config = dict(
    n_layer=10,
    d_mlp=768,
    vocab_size=1024,
    norm_place='pre',
    norm_eps=1e-05,
    init_std_up=0.023,
    beta1=0.95,
    weight_decay=0.093,
    lr_head=0.00817,
    decay_fraction=0.833,
    batch_tokens=65536,
    steps=3116,
)
Each number is 200 + 40 x the weight over its row's rms, rounded and kept within 0 to 999. Layers, rows and columns count from 0. The size before them is the row's rms in percent of the matrix's.

# layer 4 attention query, 384x192, rms 0.178, rows 212-284, columns 0-95
092,231,213,218,267,175,204,191,218,227,238,254,308,216,188,207,279,193,250,223,187,216,190,204,186,187,195,168,234,195,200,209,133,256,160,265,210,196,161,249,223,182,148,240,131,193,221,196,205,226,269,211,179,208,165,243,216,314,168,266,183,242,137,167,184,204,203,154,183,209,157,223,209,201,169,156,208,173,198,159,237,213,161,210,126,171,151,198,195,158,132,260,182,223,139,123,151
096,117,190,187,238,244,187,246,184,231,257,193,275,206,123,174,186,166,190,176,206,96,184,123,186,198,196,209,126,244,232,219,144,155,173,229,189,194,192,191,191,228,226,270,151,186,208,257,169,225,229,206,189,208,214,174,169,207,223,188,182,219,211,179,261,248,249,248,116,199,173,126,150,243,145,157,193,159,193,145,225,195,227,210,158,276,194,111,154,125,258,291,266,163,142,230,177
107,193,197,179,168,221,141,204,191,164,232,159,166,243,161,180,265,221,185,202,294,171,157,182,220,232,196,194,224,217,218,222,255,269,260,128,302,225,235,193,199,288,222,164,219,259,226,223,92,251,209,199,203,161,204,185,110,183,170,183,192,207,226,214,129,234,175,256,253,215,214,167,267,270,208,239,236,230,94,139,186,142,196,158,250,149,157,205,201,160,180,299,252,154,193,214,175
093,147,268,258,234,201,287,212,181,188,153,161,186,212,209,170,192,241,176,207,157,126,263,175,202,243,213,232,181,216,226,187,251,244,237,151,190,230,190,228,227,272,209,176,193,197,131,231,231,208,231,202,122,174,282,186,227,115,193,193,201,224,153,232,222,154,163,127,177,236,196,112,155,104,177,213,151,145,273,174,186,191,191,167,162,230,164,199,191,187,193,219,169,138,303,222,181
091,191,192,254,140,218,171,145,246,117,247,226,205,221,222,193,239,233,248,239,151,223,114,192,167,207,169,267,245,210,183,229,204,259,196,166,260,163,129,191,195,171,183,198,165,177,201,180,198,190,231,213,193,53,187,190,314,239,180,193,244,169,202,105,206,205,159,151,207,218,242,215,215,216,249,191,252,229,196,134,190,210,208,220,127,221,148,209,180,150,161,177,158,219,178,213,183
106,169,286,265,268,260,250,229,167,251,174,174,244,174,127,178,185,197,152,232,183,165,251,198,248,178,212,168,246,164,180,195,182,179,194,245,268,209,226,315,236,235,171,187,158,216,156,297,158,222,165,164,189,168,187,205,181,198,258,220,134,220,239,167,164,268,240,262,168,193,183,179,171,234,203,191,253,169,237,186,337,240,200,183,163,216,231,203,191,188,270,240,161,241,137,185,167
107,194,153,195,151,210,192,195,224,238,172,163,166,188,192,254,217,215,162,186,213,221,227,123,251,249,230,266,141,130,220,229,251,283,218,184,209,237,128,216,131,177,155,148,214,194,234,183,223,244,132,183,139,160,186,224,205,120,176,206,231,211,212,258,180,227,118,211,199,185,182,115,293,245,222,189,145,210,148,125,181,184,285,179,203,162,179,174,160,276,216,195,184,190,166,195,179
086,157,210,256,165,213,227,208,134,157,171,134,162,152,216,213,172,172,149,151,185,252,233,211,156,166,205,210,261,205,156,237,229,164,244,155,205,185,284,155,214,234,287,230,267,175,222,203,176,179,190,232,271,218,146,192,147,226,240,194,229,174,238,274,143,227,173,168,215,109,162,181,263,179,199,256,223,241,219,275,175,237,192,224,271,237,162,275,181,169,163,209,200,189,189,203,182
108,165,287,237,227,220,225,282,200,221,281,200,231,228,230,168,186,176,160,236,195,209,251,191,150,179,211,160,217,229,228,101,257,209,217,208,173,180,189,275,199,245,211,201,139,248,220,224,289,221,185,204,232,235,238,203,245,182,165,247,210,217,272,185,147,201,237,219,218,200,131,193,247,211,147,286,147,133,225,216,261,234,212,200,190,168,250,141,250,212,213,204,227,182,243,193,261
091,174,200,256,161,256,248,177,191,185,187,129,224,202,132,166,221,257,182,208,242,198,197,241,238,205,163,216,234,122,225,214,223,237,188,163,233,193,200,183,211,225,229,162,190,232,182,182,171,135,176,165,189,133,272,218,202,83,171,173,194,209,82,218,209,175,189,214,193,254,244,162,164,145,195,215,171,206,182,140,175,223,159,189,216,159,176,272,194,248,257,243,160,164,198,268,160
097,226,233,165,281,264,210,167,151,177,243,160,255,236,256,170,281,211,252,223,228,163,206,197,165,124,194,216,185,245,276,133,206,204,182,223,178,242,169,235,187,165,261,203,136,167,195,218,143,208,292,238,250,230,237,160,189,251,196,212,150,167,182,203,212,174,261,128,289,222,192,197,195,156,179,205,189,192,197,220,279,191,162,232,129,170,206,224,190,95,178,204,189,160,281,202,163
097,193,242,196,159,195,207,182,237,230,244,154,268,229,191,219,203,219,169,202,158,134,221,158,188,185,182,237,160,245,276,231,234,186,271,199,243,110,150,202,238,243,211,115,109,261,90,200,208,184,215,174,197,160,223,162,182,164,188,188,205,208,137,156,294,204,180,190,155,232,205,159,171,229,247,242,180,218,221,129,204,217,231,219,201,285,181,194,190,220,207,292,195,199,222,167,144
096,154,201,204,198,187,179,178,250,147,292,228,215,198,253,250,169,195,244,169,239,185,167,164,142,223,210,140,161,184,186,153,260,244,188,170,163,184,133,173,138,163,185,271,224,206,221,249,201,205,231,203,217,170,215,215,224,249,169,228,297,245,259,205,133,255,198,188,198,215,214,219,258,251,167,243,217,105,210,168,201,196,267,143,161,130,226,154,168,126,196,142,238,156,178,180,245
094,130,180,190,145,201,246,121,218,214,182,129,239,187,180,206,197,185,177,160,169,221,177,149,195,221,158,279,212,155,223,243,212,231,195,198,215,182,229,139,256,236,137,129,202,242,165,238,129,199,158,152,225,144,196,174,159,152,220,179,191,230,135,169,161,230,183,238,180,254,199,117,204,250,273,226,205,210,203,151,95,209,193,246,208,193,192,154,187,296,193,226,197,165,133,170,163
089,244,272,225,214,162,190,271,214,214,173,223,222,189,238,224,140,169,198,163,154,199,265,152,269,158,219,209,231,183,231,141,211,169,175,198,128,240,180,248,193,186,218,182,152,199,184,230,217,244,262,163,236,258,263,179,234,195,247,160,173,226,193,249,166,215,279,167,217,215,186,179,252,109,190,167,184,91,263,223,178,172,195,287,222,116,241,215,247,227,234,179,211,188,257,197,214
092,225,218,242,239,192,190,104,237,176,192,234,229,165,229,216,202,203,238,193,218,116,155,184,143,251,192,136,167,164,157,192,190,220,149,184,199,209,186,173,133,161,181,204,233,123,185,221,161,256,283,215,236,262,224,264,210,238,213,248,208,243,181,246,144,197,223,113,208,255,234,233,175,152,209,202,212,169,185,172,206,186,225,164,150,142,168,174,187,109,148,182,197,107,163,180,179
100,163,219,263,240,259,227,122,179,192,213,189,195,181,270,237,237,239,222,224,240,178,157,206,105,247,201,120,171,207,137,157,207,254,237,150,260,230,171,204,208,175,211,272,200,184,174,257,118,191,154,202,163,153,141,191,231,252,165,196,233,135,241,252,155,169,184,189,181,161,198,202,142,244,249,196,277,213,156,168,226,196,209,192,205,236,226,251,211,163,186,252,246,210,135,176,108
091,206,196,205,161,206,276,184,211,179,179,230,228,256,186,168,210,252,227,248,255,208,244,234,205,240,127,285,147,195,275,185,160,170,197,176,155,157,203,227,241,253,144,204,222,251,200,143,298,173,72,226,224,224,192,192,290,252,254,129,221,187,181,152,268,177,173,219,188,256,230,200,164,218,190,171,164,197,264,201,191,285,132,223,200,216,253,193,298,188,236,187,242,208,251,251,189
090,182,211,227,177,221,215,146,191,185,157,212,152,205,202,137,251,260,262,260,188,176,232,271,179,187,218,240,197,229,170,195,138,139,149,104,237,197,141,186,257,200,190,168,202,182,181,195,216,177,270,141,128,187,193,170,272,154,197,170,139,227,166,214,327,187,191,213,187,152,261,264,176,146,258,176,121,227,256,208,222,194,151,194,180,310,161,246,217,200,250,149,187,218,299,288,202
083,265,264,192,240,206,161,130,248,235,208,214,160,213,225,209,305,185,194,240,141,139,266,160,188,261,267,174,140,218,151,222,158,199,163,241,206,192,175,232,228,165,234,230,140,198,209,191,230,167,223,152,196,211,212,187,200,222,161,222,202,141,221,163,192,192,151,98,225,259,221,173,228,125,278,157,196,130,185,167,164,153,183,237,198,201,198,264,246,142,123,193,230,220,254,140,209
098,200,171,224,89,301,206,234,235,258,224,196,208,212,232,184,221,222,195,215,162,172,149,195,153,240,160,163,199,199,188,213,180,186,168,132,282,247,171,198,137,237,115,198,119,225,215,241,204,144,168,183,143,202,155,230,266,183,130,164,203,110,211,205,243,170,243,160,199,170,236,194,153,214,241,229,242,202,231,231,249,268,171,210,248,254,202,209,259,287,190,295,201,210,236,162,184
094,152,214,210,160,233,244,121,159,148,232,190,214,222,224,194,291,244,198,238,227,200,175,242,153,209,194,254,232,173,118,187,177,227,230,155,210,167,134,255,234,182,165,256,207,194,259,210,228,215,206,158,210,149,223,200,219,226,214,178,190,202,211,243,251,216,139,276,171,122,164,267,256,164,213,172,191,161,227,228,237,205,192,190,168,196,241,196,196,153,216,167,203,226,189,173,208
078,148,138,212,231,249,234,184,195,223,175,202,199,163,198,182,240,241,221,192,200,204,152,243,193,226,199,202,157,116,196,221,178,256,145,146,227,291,178,241,174,144,136,214,165,131,162,256,137,210,189,204,141,155,227,270,204,209,174,186,179,130,208,183,234,197,165,147,212,225,271,157,226,186,275,193,198,218,160,244,193,151,218,203,156,240,244,230,147,188,151,152,231,247,147,177,200
098,120,261,239,122,209,202,191,243,226,207,188,193,209,164,171,246,226,202,237,192,273,275,274,273,211,201,286,210,163,209,206,213,171,208,213,196,151,173,166,171,264,178,172,260,233,205,134,231,182,161,190,235,208,241,143,249,180,194,243,249,282,180,150,225,209,177,220,218,224,191,231,267,175,170,232,131,243,219,187,214,197,167,145,126,192,176,161,217,241,256,152,129,212,240,171,240
104,227,256,228,284,170,212,121,159,161,177,245,233,138,211,194,209,212,253,208,184,268,263,284,206,211,239,188,209,229,169,118,235,230,223,215,193,150,215,141,278,222,227,200,225,209,178,162,208,181,195,255,232,227,166,232,238,180,191,218,186,220,173,181,173,174,210,170,263,250,252,303,176,161,228,241,210,191,248,203,160,292,94,195,228,217,188,212,233,199,181,112,169,129,190,223,233
102,224,128,165,287,133,238,236,188,233,157,216,258,195,178,211,168,187,168,198,238,207,225,181,189,132,212,145,193,194,224,216,178,221,141,283,160,180,282,248,219,145,149,222,126,193,232,209,258,182,199,256,203,212,155,257,139,209,154,228,183,205,205,189,167,241,179,205,181,218,195,205,227,259,177,194,213,227,155,230,248,233,196,217,210,210,222,137,220,146,189,216,225,168,107,185,238
096,127,144,151,176,253,177,206,223,258,236,252,228,190,192,282,188,169,202,217,228,178,132,142,209,223,195,205,186,230,268,219,169,160,188,237,204,257,146,287,105,130,158,196,192,233,243,162,155,225,253,213,175,258,215,239,198,239,141,218,189,164,213,202,185,225,230,180,188,203,175,172,229,274,188,106,221,203,156,233,257,221,225,208,146,198,223,249,173,156,185,294,248,247,223,141,170
089,254,174,168,276,149,262,160,275,259,210,192,211,287,192,160,203,121,260,205,215,232,146,188,228,185,191,134,162,180,194,208,178,194,99,264,116,206,186,234,225,177,196,198,206,221,202,154,220,213,193,134,210,230,169,195,214,283,244,240,203,254,236,121,250,240,205,178,209,226,178,192,183,195,146,187,255,155,225,177,199,195,218,228,181,165,204,197,185,127,174,171,195,252,244,215,199
104,175,193,172,165,216,185,186,258,204,195,226,261,281,195,198,265,217,178,200,192,292,201,210,189,261,161,225,174,217,205,153,256,231,216,148,243,201,123,194,168,157,134,213,203,196,216,138,244,197,209,183,179,216,191,108,270,113,145,190,203,219,135,209,239,205,197,225,258,183,195,209,237,261,217,187,146,192,238,184,209,210,169,129,135,176,159,241,208,226,196,205,137,141,220,114,204
114,150,310,199,49,226,195,275,200,198,219,180,203,165,174,236,113,150,157,170,198,215,227,136,235,179,187,266,229,162,217,219,228,161,225,172,200,131,216,196,161,224,170,192,234,267,171,151,229,194,236,190,244,208,251,155,168,159,237,193,176,230,197,197,119,241,241,183,219,258,188,168,191,190,224,208,182,220,262,160,234,255,238,197,183,177,233,199,211,310,272,210,200,180,253,216,184
094,138,138,188,174,133,160,145,223,173,239,163,210,171,248,280,194,221,189,178,196,146,179,204,222,235,202,193,155,143,209,258,239,194,219,255,154,272,205,151,137,222,172,240,218,207,261,194,221,205,151,204,216,259,265,221,191,259,195,235,242,168,218,204,90,195,238,138,162,200,249,195,200,229,250,174,213,151,187,200,76,211,282,221,229,215,206,222,147,217,112,227,247,194,181,92,234
096,206,240,133,139,222,159,164,168,195,222,243,130,175,153,241,172,231,183,212,241,197,153,240,268,196,168,142,209,227,224,253,86,126,161,231,163,226,223,117,223,215,159,261,169,163,244,159,265,232,221,217,206,201,212,167,154,239,181,166,193,209,157,218,157,170,218,187,263,163,238,280,162,236,190,117,233,303,168,260,238,184,207,204,212,185,209,193,268,217,244,236,176,225,181,212,142
106,191,270,230,111,189,212,150,217,138,173,208,171,218,205,192,213,184,194,245,176,202,205,134,220,202,181,247,207,180,194,207,235,214,255,146,209,144,196,232,183,219,240,218,266,198,189,224,219,181,227,140,168,170,255,167,249,130,199,158,285,190,144,216,183,157,187,142,174,246,169,178,151,128,193,108,200,190,210,168,184,227,240,154,135,258,188,235,233,181,196,269,118,179,266,180,132
121,136,162,116,116,203,171,146,196,200,250,166,149,180,184,257,174,165,114,184,216,143,132,110,241,264,173,186,190,219,218,233,186,207,234,179,171,155,230,180,181,202,188,175,252,216,244,174,264,238,199,137,203,187,220,226,148,117,182,196,205,188,162,238,164,222,217,190,148,207,146,156,162,262,219,147,244,254,171,162,157,225,281,204,222,187,228,230,226,208,217,306,231,185,192,173,129
097,84,263,241,254,174,234,192,182,243,151,174,264,177,240,226,240,218,194,193,174,254,282,266,193,201,255,283,180,185,178,161,246,174,276,175,195,231,186,206,179,240,238,224,202,195,162,162,124,209,118,210,241,261,201,193,232,194,243,250,198,183,279,188,217,231,201,218,191,170,198,206,227,194,230,266,157,185,211,232,206,210,185,204,180,189,209,171,128,214,134,96,197,238,188,158,290
087,175,265,200,153,194,279,219,174,159,208,165,224,226,226,213,250,233,190,216,144,182,193,202,163,213,149,200,231,270,212,119,180,216,165,212,188,155,218,188,226,208,199,178,166,168,297,138,250,159,239,231,198,137,255,155,186,183,204,168,262,220,117,192,219,213,255,197,259,196,202,221,178,156,178,159,216,206,264,238,288,222,168,227,198,157,261,226,226,168,230,242,221,204,243,144,143
096,158,136,154,208,234,203,89,207,154,189,150,246,220,247,214,201,225,233,143,266,184,97,200,155,309,181,162,192,189,178,207,242,238,165,189,225,248,197,172,194,188,170,168,223,203,187,213,153,200,167,185,221,103,172,184,197,232,202,161,204,189,211,208,167,235,164,231,210,194,211,201,158,263,287,250,188,151,113,196,169,135,187,123,222,123,177,141,207,217,257,172,201,179,121,181,163
080,255,139,166,226,134,185,218,264,183,195,260,182,180,217,180,182,173,192,155,204,232,149,246,203,147,247,210,201,101,220,273,179,198,145,284,199,217,208,163,202,100,152,239,200,139,171,208,191,205,191,217,218,205,150,178,137,284,235,201,195,163,239,156,153,213,201,145,216,192,227,236,219,236,191,207,254,195,206,201,145,174,210,219,175,208,188,186,185,184,148,63,163,212,152,191,246
091,221,226,197,145,234,188,148,217,114,212,178,168,161,242,222,220,258,229,243,205,174,158,178,119,197,212,230,205,243,156,145,140,257,227,222,226,161,200,177,204,190,134,195,213,158,217,277,225,193,256,197,203,124,197,151,258,162,178,192,169,186,221,176,215,246,201,278,210,176,199,252,163,224,245,224,200,159,184,154,174,231,222,171,226,208,237,241,234,254,253,132,204,76,180,170,162
102,185,225,259,146,252,253,222,190,228,140,165,230,198,153,196,189,194,204,164,159,201,206,115,238,172,200,280,168,134,208,226,232,238,266,163,236,186,133,222,184,243,233,114,200,183,99,212,140,235,153,176,218,132,231,221,259,159,288,200,157,154,192,159,250,207,152,252,169,240,219,114,231,188,241,244,169,174,201,146,174,185,214,196,206,166,173,151,163,235,236,185,138,197,143,248,194
096,248,215,297,161,264,191,200,265,208,149,244,248,169,193,131,212,212,194,244,126,186,175,227,245,170,219,216,223,127,166,202,229,215,237,198,247,175,116,147,204,269,200,195,250,206,169,207,146,152,202,155,212,224,200,182,221,240,295,183,173,171,210,199,247,154,212,224,210,186,201,235,234,124,218,209,160,172,213,202,127,152,79,233,239,216,196,194,247,241,236,171,204,182,186,177,225
093,167,222,151,224,200,204,135,178,130,270,211,216,237,130,166,216,188,182,210,227,187,151,234,210,183,176,233,248,240,201,250,149,175,179,237,235,122,191,174,323,226,251,253,147,229,196,173,233,161,269,147,194,128,205,167,159,216,166,158,193,282,178,228,247,156,178,212,140,181,195,257,146,274,171,151,184,234,199,163,226,190,191,158,146,280,118,202,169,134,283,251,164,219,206,268,142
114,188,230,224,253,202,185,287,186,231,117,265,211,120,205,183,175,211,201,173,191,187,284,225,143,220,239,245,151,153,206,181,246,188,222,203,160,235,217,217,221,182,190,207,227,223,153,212,164,227,183,263,174,292,224,244,169,191,158,194,119,196,272,259,107,264,212,196,232,220,197,217,187,167,228,265,144,129,202,284,180,238,171,214,225,214,226,180,185,311,212,146,239,135,209,219,264
093,142,255,224,212,98,223,231,218,144,217,188,218,187,210,202,161,222,258,219,161,193,147,147,185,210,188,243,173,284,223,168,229,194,242,260,219,188,205,127,187,196,191,192,190,259,236,216,240,211,294,181,169,228,208,110,243,232,203,243,232,254,214,143,146,230,298,191,165,249,208,222,178,218,185,186,214,178,273,220,127,218,224,205,190,258,207,165,272,195,213,257,144,129,200,127,212
118,190,263,216,251,225,200,106,248,232,232,287,169,127,229,207,155,167,212,230,203,158,150,221,181,253,225,180,232,266,245,190,231,235,250,187,59,184,148,137,205,161,239,200,215,320,125,156,131,190,174,202,174,223,196,182,200,178,143,139,187,262,230,180,163,147,203,187,141,223,148,220,228,240,216,248,227,144,257,269,215,209,209,191,192,155,169,156,163,221,250,230,184,197,197,244,169
142,284,254,194,269,170,237,166,253,222,211,157,123,198,190,180,137,141,202,192,236,163,163,226,182,164,203,232,282,221,214,248,200,243,204,191,164,238,110,199,213,107,232,200,163,260,147,244,142,180,179,246,184,158,184,265,224,158,180,237,280,215,200,181,177,156,233,214,171,228,177,245,196,263,175,158,168,205,170,240,209,168,259,236,248,179,203,138,168,175,214,134,179,147,177,212,276
144,130,215,235,186,219,258,148,162,252,206,279,291,155,227,138,242,210,252,217,229,261,222,256,229,264,238,185,229,196,201,191,237,195,238,157,173,188,156,208,225,200,198,247,207,253,120,238,237,146,171,177,158,200,248,245,225,138,163,236,180,238,236,163,170,179,140,232,171,232,164,181,289,189,244,171,167,178,131,260,166,207,149,232,146,96,134,185,182,173,162,127,202,189,233,188,205
150,149,239,225,208,228,240,187,174,203,210,237,142,152,253,226,176,158,236,205,253,224,228,239,211,259,189,237,218,213,178,217,264,124,258,188,182,185,135,203,141,233,152,224,181,235,207,160,164,173,154,170,213,173,228,166,200,126,167,201,209,261,259,164,188,136,138,213,250,194,222,209,306,210,165,182,172,194,236,265,245,164,218,232,104,208,205,173,164,159,202,169,214,230,251,219,233
156,209,227,120,101,109,172,220,201,235,161,257,239,217,215,262,160,168,164,214,227,260,194,191,128,202,197,216,227,217,258,168,188,173,226,156,240,255,275,199,249,169,153,145,233,208,289,189,274,182,161,239,185,210,307,211,156,189,279,156,222,276,197,198,211,179,245,240,173,197,172,164,154,123,219,248,195,196,215,179,165,217,141,136,200,218,158,177,183,181,232,155,210,237,148,155,140
142,154,231,182,232,192,246,180,196,194,227,227,186,280,253,177,185,216,155,256,155,161,227,208,160,133,219,144,187,201,130,220,244,270,260,155,245,204,264,275,164,131,177,231,182,189,177,219,240,173,165,222,212,259,297,232,191,196,246,245,202,165,189,135,181,229,124,199,249,164,214,191,140,205,178,180,211,186,191,191,131,185,235,171,162,226,227,190,159,190,127,187,246,209,194,199,166
149,165,147,297,209,207,209,163,198,118,189,195,230,220,191,246,176,255,196,195,249,186,219,143,191,208,198,123,156,181,235,169,238,147,202,213,193,141,248,187,202,314,223,234,243,158,230,112,175,195,176,213,212,215,213,142,200,208,234,157,57,209,204,174,232,214,186,148,218,161,206,173,241,193,207,170,243,183,243,218,213,202,169,183,160,184,309,211,195,240,186,212,252,200,230,142,175
157,146,242,195,242,236,151,114,138,151,182,206,160,244,170,207,191,234,263,186,80,154,235,206,215,229,198,227,174,227,207,269,224,259,195,228,223,146,171,211,216,211,147,168,193,209,163,255,194,197,176,190,184,319,166,211,232,199,123,230,224,163,175,202,246,229,196,232,179,154,199,234,223,183,182,194,209,132,262,195,198,250,181,267,246,202,274,282,218,196,187,273,212,127,187,249,238
154,194,280,213,226,208,244,169,217,158,219,198,236,215,224,123,202,145,269,197,143,111,195,182,189,209,217,251,221,202,122,288,188,208,218,235,153,152,126,208,194,153,189,166,159,287,148,214,187,211,193,196,211,272,115,195,215,155,146,196,210,136,228,237,178,148,212,230,185,241,214,206,186,249,154,159,183,215,246,121,196,154,260,226,247,194,158,227,248,182,201,165,193,216,192,255,219
125,183,240,136,123,140,195,211,176,241,148,190,160,217,177,198,228,187,183,222,180,184,207,207,141,216,116,181,206,181,157,206,162,253,240,180,256,250,248,261,141,127,213,141,176,171,248,242,202,127,251,142,181,205,229,193,182,218,202,216,234,183,208,263,213,199,125,219,244,203,151,200,171,212,166,205,182,170,238,157,224,194,234,182,169,215,200,215,207,189,193,180,213,228,166,244,177
135,148,185,298,174,290,151,231,196,247,261,212,150,157,260,224,220,209,250,211,166,163,246,234,247,209,276,185,171,251,166,234,280,192,167,211,188,59,192,210,241,271,184,210,197,195,235,162,230,212,162,217,226,260,216,156,202,205,190,154,185,201,141,175,260,240,208,195,176,168,256,163,176,164,142,169,278,251,233,216,146,204,156,209,166,219,217,247,235,216,173,276,212,137,234,190,203
127,173,172,134,182,189,201,131,114,144,209,259,241,259,247,216,215,214,221,203,190,182,180,113,179,220,187,176,168,222,195,293,232,133,171,223,240,206,214,175,220,182,180,256,220,273,224,190,219,230,173,177,265,197,202,184,174,194,214,180,187,263,222,161,185,215,196,202,163,225,132,182,258,224,273,268,199,123,274,200,248,229,208,221,246,202,175,192,190,192,165,199,187,199,255,169,200
146,233,152,184,185,246,220,255,172,129,171,152,187,249,178,252,204,183,203,141,215,156,166,198,196,182,174,221,144,200,241,168,229,152,166,222,242,242,185,223,161,215,157,165,263,218,249,151,222,289,214,112,165,161,80,227,193,185,115,210,180,254,258,217,209,182,232,202,169,248,228,184,217,218,239,224,127,239,264,164,237,185,242,194,265,251,214,197,175,186,194,193,159,219,142,184,164
154,240,207,258,247,166,229,189,279,134,141,248,145,264,272,155,183,192,200,199,188,155,165,150,106,179,224,239,204,216,176,217,217,208,246,264,232,260,186,277,173,185,201,216,161,241,171,167,208,157,189,168,120,240,145,229,228,186,136,182,186,120,160,222,169,135,212,189,240,233,101,275,155,205,188,128,161,214,229,203,179,174,229,234,170,259,166,222,194,201,198,186,239,249,158,195,161
138,176,212,163,154,179,263,178,239,161,194,275,172,200,226,140,196,189,235,202,250,199,165,161,212,199,219,151,213,151,199,235,229,168,250,207,164,254,160,167,195,238,248,228,249,219,229,160,174,204,262,233,218,257,205,193,152,211,201,151,138,161,203,229,127,160,223,93,211,235,175,171,145,179,144,165,216,201,148,158,188,209,197,194,229,229,170,193,292,162,213,196,236,256,238,181,193
138,217,246,243,181,267,253,225,168,220,243,209,215,247,224,269,262,226,193,203,212,136,209,212,157,116,237,225,210,241,169,192,316,223,248,150,159,164,163,195,188,144,178,246,234,240,209,218,195,192,195,151,210,174,211,163,184,194,202,180,126,177,161,172,206,189,160,199,253,244,145,158,188,171,250,190,223,218,243,227,242,209,224,188,279,204,238,186,149,195,131,237,151,167,191,199,295
151,144,248,204,150,264,213,180,195,213,152,254,190,191,166,226,199,224,212,211,146,277,199,216,234,262,171,196,66,230,210,155,186,255,201,177,175,224,218,162,187,160,200,173,259,183,137,247,147,248,229,190,196,207,201,184,217,196,206,210,194,224,215,249,165,240,201,247,219,170,214,179,225,94,241,215,206,193,153,198,164,194,165,193,237,157,159,177,222,189,233,198,224,252,170,254,176
153,209,184,156,247,172,185,212,191,123,238,161,172,219,256,262,241,178,178,219,260,131,212,170,146,95,160,170,192,152,184,242,113,215,212,185,220,225,223,189,160,163,236,219,207,186,211,141,146,176,234,172,216,248,250,162,166,245,236,253,177,128,180,197,132,219,199,220,222,184,199,150,121,204,207,167,166,224,249,156,217,180,220,240,225,270,190,219,241,169,170,222,175,234,227,181,265
157,186,180,170,179,180,174,252,131,238,154,202,216,208,206,199,230,219,201,231,157,234,204,205,214,169,238,146,187,207,184,204,255,223,189,262,182,265,220,155,245,223,163,205,209,187,199,263,193,225,241,115,167,200,297,159,226,227,219,286,215,211,156,175,214,213,182,180,184,203,158,200,307,205,214,210,228,116,155,250,239,190,221,210,248,188,162,192,199,226,178,218,189,203,240,228,171
145,211,234,112,221,216,236,244,224,184,166,157,208,208,175,216,169,178,196,147,264,163,210,227,179,246,201,161,179,195,208,139,104,170,219,199,164,273,241,204,103,155,239,231,231,238,172,201,133,236,175,228,198,173,234,114,181,144,243,197,200,234,260,207,141,228,157,129,187,253,239,223,195,256,171,193,165,233,141,246,242,210,165,187,237,232,106,129,166,200,283,214,177,225,172,153,258
148,181,141,225,216,239,244,183,220,130,142,164,239,68,218,227,117,166,196,201,274,192,213,189,270,255,105,215,164,185,216,140,122,257,184,195,164,240,179,202,169,259,230,226,154,132,185,192,202,186,217,162,190,200,105,255,198,163,162,191,151,198,275,205,203,184,198,195,217,143,217,156,264,177,265,214,177,232,217,203,176,141,174,183,124,152,241,179,265,227,205,176,245,204,266,261,174
160,178,158,228,170,215,186,192,158,215,202,263,276,198,208,214,256,231,185,176,199,185,218,235,161,140,183,230,163,257,130,175,194,226,238,167,211,155,201,232,182,189,178,174,266,203,184,218,209,237,180,139,113,171,217,221,268,168,157,219,190,215,237,202,215,214,181,323,303,175,199,135,218,173,294,231,153,157,215,226,215,195,109,234,216,153,153,208,156,193,181,181,145,249,126,178,241
159,213,178,197,243,240,185,170,144,251,264,165,178,291,154,132,228,156,209,199,166,251,127,237,228,196,209,232,191,264,141,209,283,213,179,205,178,182,142,203,215,108,209,250,209,216,130,284,179,151,218,235,307,199,171,211,244,178,184,168,232,176,197,201,159,197,147,195,249,213,201,179,235,243,198,216,211,135,84,251,140,212,234,215,231,153,192,182,207,201,202,218,185,111,182,247,269
144,229,178,278,254,233,145,245,316,192,181,164,180,113,285,226,213,193,167,187,235,200,153,178,223,127,202,281,198,185,181,178,148,271,201,240,228,243,216,241,144,252,205,186,198,173,197,204,227,190,235,195,125,172,189,149,241,194,183,233,201,123,222,190,248,201,146,215,253,142,195,243,195,210,198,183,243,248,289,230,203,123,196,178,175,226,249,212,200,175,187,194,217,275,131,278,207
134,214,98,213,171,193,170,201,134,229,291,179,202,191,227,137,285,219,224,211,197,169,147,200,183,172,190,148,228,226,169,276,287,133,170,227,198,185,168,212,248,179,223,266,213,265,214,155,180,180,197,161,187,173,203,156,253,221,157,203,178,223,220,177,197,204,244,254,192,278,167,188,264,259,195,193,193,127,214,261,221,242,183,250,213,207,156,237,181,176,204,206,152,231,255,140,235
147,159,205,183,219,231,262,183,212,232,160,174,196,286,177,151,192,215,191,189,205,198,226,237,266,185,186,181,201,200,168,185,194,185,275,153,256,206,231,185,109,203,196,224,187,160,200,280,202,267,185,229,212,184,185,188,180,216,194,253,222,170,192,116,223,234,159,243,268,201,239,210,231,274,226,116,185,168,105,195,230,212,187,129,209,162,244,178,150,207,165,146,242,254,167,181,209
149,195,213,227,213,184,104,238,210,177,209,206,242,253,211,170,256,157,225,210,169,298,193,193,163,187,205,228,182,182,205,198,85,268,184,185,190,272,201,215,226,260,179,198,283,167,200,240,227,207,238,146,169,208,167,193,177,274,269,199,248,132,166,262,222,208,172,227,221,191,207,239,203,166,189,187,133,264,270,131,198,164,185,186,169,238,158,224,192,180,211,145,214,235,149,276,166
130,191,195,219,206,283,177,256,253,176,195,177,236,65,162,168,139,169,202,165,224,186,154,281,216,234,159,185,194,125,203,180,186,264,180,223,192,219,204,190,187,247,187,226,169,130,221,165,239,201,290,188,181,168,164,211,207,207,242,215,215,200,242,198,233,202,139,262,218,167,213,218,211,221,208,221,205,266,227,174,205,147,172,207,174,138,230,263,169,157,208,163,206,249,258,258,190
154,230,177,204,210,258,206,185,245,143,95,182,205,148,179,246,165,217,163,225,213,214,252,189,225,257,137,169,193,203,225,156,152,236,194,147,241,310,187,281,168,175,195,201,192,241,160,165,175,196,170,162,117,168,167,268,217,146,159,159,213,243,227,199,216,179,210,251,162,183,175,238,250,167,259,209,156,228,202,245,180,168,164,106,177,158,233,122,212,276,233,159,288,198,122,257,151